From a checkpoint of a small transformer trained on Wikipedia.
Architecture: RMSNorm before each block, no biases in attention or MLP, capped logits.
Training: a variant of SOAP for these matrices, 613M tokens, 4701 steps.
Each number is 50 + 12 x the weight over its row's rms, rounded and kept within 0 to 99. Layers, rows and columns count from 0. The size before them is the row's rms in percent of the matrix's.

# down: layer 4 MLP down (transposed), 512x384, rms 0.157, rows 268-284, columns 128-191
# gate: layer 4 MLP gate, 512x384, rms 0.155, rows 269-284, columns 128-191
# up: layer 4 MLP up, 512x384, rms 0.165, rows 269-284, columns 128-191
down268 095:41 40 66 37 52 61 40 31 22 54 61 42 50 40 65 64 67 44 31 52 42 55 46 47 52 64 39 42 40 17 59 49 71 43 54 66 40 47 37 54 61 58 50 34 19 62 52 63 47 44 39 58 58 37 47 34 38 41 49 46 53 28 70 51
gate269 103:42 60 49 79 48 61 48 38 52 52 15 37 49 46 50 66 18 44 53 44 59 27 41 40 54 57 52 46 37 59 66 35 57 32 68 58 52 63 48 48 64 50 29 54 82 56 52 43 56 41 52 52 60 67 51 39 72 61 40 52 55 66 42 64
up269 103:61 59 60 48 49 43 56 57 64 62 62 27 45 46 58 42 39 55 40 47 52 41 54 56 55 39 54 65 62 70 49 46 48 61 38 55 44 26 64 43 69 38 45 38 45 49 35 68 42 40 55 77 60 49 40 50 51 51 59 52 46 50 69 45
down269 103:66 56 57 34 72 65 56 46 50 53 56 58 44 37 60 54 53 48 54 34 33 38 44 45 45 39 38 55 46 60 45 54 60 71 75 57 58 50 62 55 53 54 54 22 43 36 45 56 42 47 51 52 47 27 23 36 38 36 54 31 32 43 54 42
gate270 106:52 63 63 70 45 59 62 29 50 43 51 42 47 52 71 37 24 43 68 60 55 38 49 60 59 55 53 49 49 75 46 67 48 31 51 33 59 30 54 58 56 61 63 56 40 36 56 40 52 54 35 64 55 31 47 82 37 50 70 80 60 56 46 75
up270 105:25 49 42 28 45 51 40 73 58 58 50 61 43 48 41 67 52 47 48 51 31 46 49 53 60 54 41 60 44 46 73 51 58 46 52 46 42 54 48 35 64 32 55 41 47 66 63 39 38 62 52 33 59 59 62 50 77 41 34 23 51 53 84 47
down270 107:39 50 37 79 85 49 48 40 49 63 60 47 56 48 39 54 49 41 52 39 52 44 71 67 53 73 48 61 38 26 57 53 61 51 54 66 55 27 74 41 56 52 35 52 56 40 59 67 45 58 49 61 67 65 58 46 49 53 48 63 50 60 35 49
gate271 111:36 56 35 61 60 72 60 37 56 49 61 24 51 49 46 46 42 75 70 67 34 58 46 54 63 52 54 55 69 61 50 36 69 61 31 74 40 61 60 54 50 51 51 43 51 44 56 44 53 41 74 54 52 53 49 47 52 56 59 33 29 61 62 56
up271 108:45 73 80 56 53 23 46 55 41 59 37 46 49 52 51 25 46 39 37 44 49 46 70 39 56 54 58 55 77 26 46 66 52 25 51 49 63 60 40 52 43 51 39 77 55 15 36 63 43 61 57 75 70 36 49 57 46 31 54 47 46 55 58 46
down271 103:53 52 59 34 35 58 43 50 64 43 49 45 42 68 43 70 29 43 67 58 60 41 58 53 54 63 53 57 27 23 51 54 36 49 63 62 37 50 52 55 61 65 60 77 70 08 32 61 32 71 31 61 53 72 51 57 65 37 58 53 51 39 31 61
gate272 100:72 51 41 63 41 51 48 44 51 63 29 59 37 50 48 68 55 52 44 45 52 33 55 38 67 47 60 40 39 47 53 53 51 45 57 35 56 54 34 52 45 28 41 30 42 65 50 49 36 41 66 44 56 27 46 42 31 34 55 62 51 58 22 43
up272 101:28 34 33 54 43 55 49 49 57 53 62 19 47 35 52 53 52 60 44 47 58 57 53 42 58 53 32 62 78 45 35 30 44 53 48 49 42 41 46 54 55 57 50 75 36 57 35 47 48 50 27 48 48 37 42 35 69 55 37 64 34 72 52 42
down272 106:56 40 60 40 56 52 56 39 48 54 51 41 34 62 72 17 39 60 59 57 37 44 51 37 72 63 64 51 30 57 49 63 54 44 37 27 45 44 48 43 47 56 50 52 32 67 43 46 46 58 41 50 39 48 60 55 59 43 44 63 50 53 46 61
gate273 105:51 44 45 59 54 31 72 54 41 44 49 54 41 56 42 66 61 40 47 73 41 40 57 52 39 49 43 50 65 60 52 73 45 33 36 50 56 55 42 23 44 46 54 40 39 26 43 75 37 67 28 42 34 48 43 62 55 58 48 38 55 58 49 39
up273 106:35 47 43 41 53 50 39 38 42 53 44 54 53 41 54 42 59 45 58 46 55 51 60 26 62 48 39 36 43 46 44 35 56 44 66 36 48 77 31 43 46 61 77 53 42 52 50 30 50 47 39 79 54 44 38 56 49 46 65 42 43 40 69 50
down273 102:57 44 51 19 57 45 52 58 40 38 51 35 65 53 77 59 60 76 55 44 58 60 37 67 35 67 30 48 75 57 51 50 38 58 47 39 43 51 66 79 41 35 37 55 50 30 47 60 69 61 72 57 26 25 62 48 73 46 51 42 38 50 70 42
gate274 099:44 30 38 42 53 56 48 47 50 55 67 50 51 52 38 62 52 60 46 44 65 48 64 37 54 57 73 54 45 46 44 65 64 59 59 27 51 55 45 26 62 55 54 53 48 60 53 64 59 43 59 66 50 60 47 37 62 47 49 54 52 60 50 53
up274 103:44 68 53 31 54 58 50 60 43 37 64 64 54 70 63 76 60 60 74 65 39 54 50 60 39 51 62 22 58 59 53 35 44 51 51 58 35 42 46 39 59 56 43 46 23 38 56 50 56 46 60 75 67 57 50 51 45 59 57 57 59 51 51 41
down274 098:59 49 62 23 58 52 48 41 62 37 62 40 48 56 63 41 42 51 69 51 46 49 45 48 44 58 66 47 48 52 55 47 70 44 65 40 42 38 24 43 58 40 67 55 27 60 42 41 65 46 72 33 65 29 56 54 59 55 29 46 53 37 60 40
gate275 094:61 38 41 52 53 59 40 32 38 35 48 50 45 45 48 54 58 47 44 58 28 53 67 36 56 38 42 46 65 47 58 57 69 44 58 35 44 40 29 55 41 39 26 56 48 31 42 53 62 65 34 48 26 35 32 37 41 66 74 45 67 48 28 58
up275 098:50 39 53 46 50 42 47 64 45 37 55 40 47 56 49 67 55 48 35 72 62 61 32 43 58 42 45 63 58 54 64 53 60 47 48 51 46 41 50 37 42 47 52 22 42 29 57 37 41 23 47 48 68 62 59 61 52 45 52 49 49 31 69 21
down275 097:41 45 31 52 63 54 52 45 59 33 67 56 43 23 38 44 53 68 36 33 40 44 40 49 53 53 43 32 47 53 45 52 45 47 40 60 50 65 45 68 69 26 55 51 35 29 54 34 62 56 35 34 37 59 58 65 51 35 52 58 54 33 59 38
gate276 096:65 62 62 56 47 57 43 50 53 47 51 62 45 52 40 49 42 38 60 72 49 58 23 46 46 34 21 66 68 33 61 37 41 41 62 56 35 41 54 34 54 73 43 66 49 46 54 52 58 50 62 38 69 29 44 39 70 57 63 54 45 53 49 32
up276 102:39 36 40 55 59 64 51 40 32 41 53 38 43 51 49 52 56 44 54 56 29 39 32 48 25 62 51 51 57 49 25 54 54 74 56 67 50 65 31 45 52 60 55 63 51 48 55 52 41 64 22 57 58 30 26 64 44 56 35 58 48 62 62 45
down276 100:51 61 48 44 43 54 32 42 49 46 44 58 64 81 39 59 55 48 44 55 56 41 48 55 58 29 58 56 49 49 33 63 59 35 51 58 81 70 60 56 40 52 57 56 41 59 45 64 35 51 73 48 52 38 31 26 51 56 40 49 33 49 45 47
gate277 099:20 60 49 60 34 42 28 41 56 43 40 43 48 60 44 31 74 41 34 61 47 56 63 71 54 42 42 39 58 74 46 30 40 39 42 55 37 46 37 39 48 65 55 44 63 54 50 68 40 90 66 54 47 51 41 36 57 32 51 31 43 66 62 51
up277 096:57 33 60 71 50 40 39 41 60 56 28 52 60 59 50 74 55 48 53 45 34 66 61 55 48 35 41 49 58 36 47 52 64 61 53 43 30 53 69 56 25 53 51 37 56 57 44 51 68 60 68 56 31 49 52 57 54 30 50 56 48 64 37 36
down277 103:42 58 57 47 46 32 50 31 60 48 33 45 41 41 48 48 38 23 49 46 43 38 49 65 46 44 37 27 50 29 44 35 51 60 45 41 34 54 42 72 66 58 59 43 36 55 61 29 41 70 55 40 64 39 68 76 34 51 41 71 52 53 25 69
gate278 095:47 65 57 60 42 55 61 37 48 59 48 53 48 52 56 69 33 42 41 63 43 53 47 26 42 52 42 45 58 48 78 57 40 53 40 45 58 44 35 44 65 49 42 61 25 38 56 34 51 25 48 63 47 54 47 65 52 45 43 46 33 64 94 52
up278 100:68 67 51 64 68 43 41 65 50 47 39 47 38 57 51 41 32 59 48 62 44 49 55 32 66 58 36 55 38 59 53 56 73 48 54 65 45 52 57 45 66 72 64 53 63 52 58 56 54 62 52 42 43 49 74 71 56 41 37 75 24 46 46 34
down278 097:34 71 47 54 41 51 53 50 59 35 57 50 56 47 63 69 46 60 57 41 32 56 53 44 49 64 73 36 50 73 52 51 42 49 66 77 71 54 34 46 44 55 47 57 36 41 42 63 39 41 48 41 62 50 49 56 38 56 42 44 58 59 62 39
gate279 098:45 46 50 32 47 35 62 53 70 47 48 33 43 66 39 50 52 36 51 74 37 66 68 65 47 46 51 54 41 56 66 58 33 46 66 45 48 61 58 51 45 44 47 51 68 71 49 69 60 47 58 62 45 56 37 58 32 44 51 41 39 42 59 36
up279 098:31 53 47 58 26 52 46 55 31 56 51 43 53 34 53 42 54 49 45 48 63 48 51 56 51 64 67 67 43 53 43 39 60 23 56 51 46 68 49 58 60 45 35 42 45 61 31 33 44 41 24 49 20 45 44 44 70 36 49 58 64 58 58 78
down279 100:56 44 70 64 34 47 43 59 64 39 55 69 42 37 61 63 53 43 55 61 43 60 62 54 24 42 57 55 46 48 44 34 66 38 77 63 34 68 26 43 59 30 27 59 44 49 40 49 77 28 49 61 46 42 47 53 59 34 52 55 41 44 51 32
gate280 101:21 57 71 58 45 57 46 28 57 68 62 46 42 60 31 35 45 40 56 48 65 61 77 51 43 43 38 44 53 39 39 36 57 55 41 51 53 59 37 50 50 54 57 57 63 44 46 50 52 51 46 41 41 37 67 46 39 43 76 50 45 32 33 55
up280 098:58 58 54 59 49 51 58 43 28 53 39 38 56 47 47 52 63 84 78 35 44 51 82 63 41 31 42 49 39 34 53 48 54 41 40 29 60 46 63 37 64 36 45 51 56 37 50 46 53 55 64 86 76 49 45 16 48 40 42 85 71 54 69 46
down280 103:55 61 53 75 48 40 57 61 34 65 51 55 56 58 50 61 52 24 47 37 46 25 42 51 77 53 49 44 65 47 37 49 57 28 48 67 39 45 53 23 15 47 44 48 32 40 55 37 47 47 22 40 53 62 50 33 50 45 39 45 69 65 52 54
gate281 096:56 45 70 59 49 55 37 42 50 47 70 53 57 60 65 36 75 57 36 32 52 40 46 46 74 52 35 58 41 50 48 42 55 57 57 54 35 53 46 45 40 50 48 40 60 58 38 41 30 32 45 56 40 63 56 59 52 32 50 62 38 54 56 58
up281 102:71 58 64 44 36 59 50 58 41 52 43 46 52 60 52 44 50 39 61 58 40 28 37 49 57 51 44 46 59 48 43 61 45 48 47 63 38 66 55 47 62 51 57 49 18 45 49 41 56 38 35 44 38 68 73 46 69 45 45 57 37 57 68 52
down281 103:44 56 24 69 39 57 45 59 34 60 55 51 63 70 53 44 45 44 60 44 46 45 59 62 51 50 49 62 34 47 59 32 44 66 64 21 53 65 60 57 55 53 54 35 61 68 53 57 49 51 46 33 59 66 44 61 67 40 49 26 83 44 65 49
gate282 102:24 54 42 43 47 59 55 39 41 40 46 61 32 43 51 48 58 40 21 45 56 50 79 41 53 43 59 43 52 80 50 28 57 56 46 62 55 66 39 37 42 58 32 33 60 40 39 68 53 40 31 58 47 70 47 45 74 69 56 44 47 39 40 66
up282 101:36 65 48 28 51 58 37 37 55 46 59 47 75 70 47 76 34 37 54 60 46 40 45 42 65 70 53 68 52 46 62 49 43 45 68 49 40 63 52 52 37 31 36 56 63 39 55 45 48 33 54 65 46 47 58 75 32 44 43 60 63 60 57 29
down282 102:34 40 45 52 68 60 51 44 41 52 56 39 54 59 48 64 49 27 61 55 40 42 53 60 62 58 65 61 53 37 38 33 36 57 28 49 42 58 51 85 56 49 21 43 43 60 53 54 43 27 52 32 63 37 62 66 22 29 50 55 52 37 31 43
gate283 101:38 40 43 50 58 44 40 45 28 68 69 61 62 52 50 60 40 51 72 78 45 29 74 37 64 44 54 50 48 54 32 49 46 32 48 51 47 32 62 34 70 57 66 48 63 57 25 46 70 51 40 73 42 40 52 37 45 63 52 63 66 61 50 51
up283 101:35 48 56 42 36 58 57 48 33 62 77 53 30 36 67 53 41 42 25 26 26 54 38 36 70 39 72 53 38 40 59 51 32 35 40 64 46 47 46 50 47 52 34 60 49 64 41 55 58 78 48 53 59 46 72 81 77 63 54 57 45 45 54 36
down283 097:61 56 42 30 64 43 52 47 49 35 48 65 64 40 70 45 69 39 55 60 52 60 38 40 42 50 38 45 56 57 34 73 56 70 30 41 72 59 45 60 52 51 63 55 63 46 71 79 60 31 34 57 69 51 44 44 42 47 62 49 40 23 52 61
gate284 097:64 55 19 55 25 40 61 36 53 54 65 39 58 64 58 54 43 61 76 52 48 72 45 52 39 70 55 74 40 25 60 35 68 66 35 33 43 32 34 55 48 53 49 44 64 57 51 54 58 45 42 43 60 55 48 42 64 44 33 47 50 47 44 39
up284 100:43 44 50 35 28 46 42 28 58 32 40 47 55 47 42 38 43 63 62 46 43 45 40 72 52 42 39 59 53 64 58 38 56 46 43 52 71 34 53 52 33 42 24 49 39 60 28 28 59 62 62 60 59 48 45 52 45 39 21 69 28 48 56 67
down284 099:34 54 53 36 35 51 62 55 56 40 51 35 43 40 70 54 51 57 51 57 45 54 53 54 36 55 43 31 44 49 38 59 45 41 54 30 64 37 58 49 63 46 43 43 64 46 54 51 48 40 67 47 72 62 50 30 39 65 67 65 78 71 46 39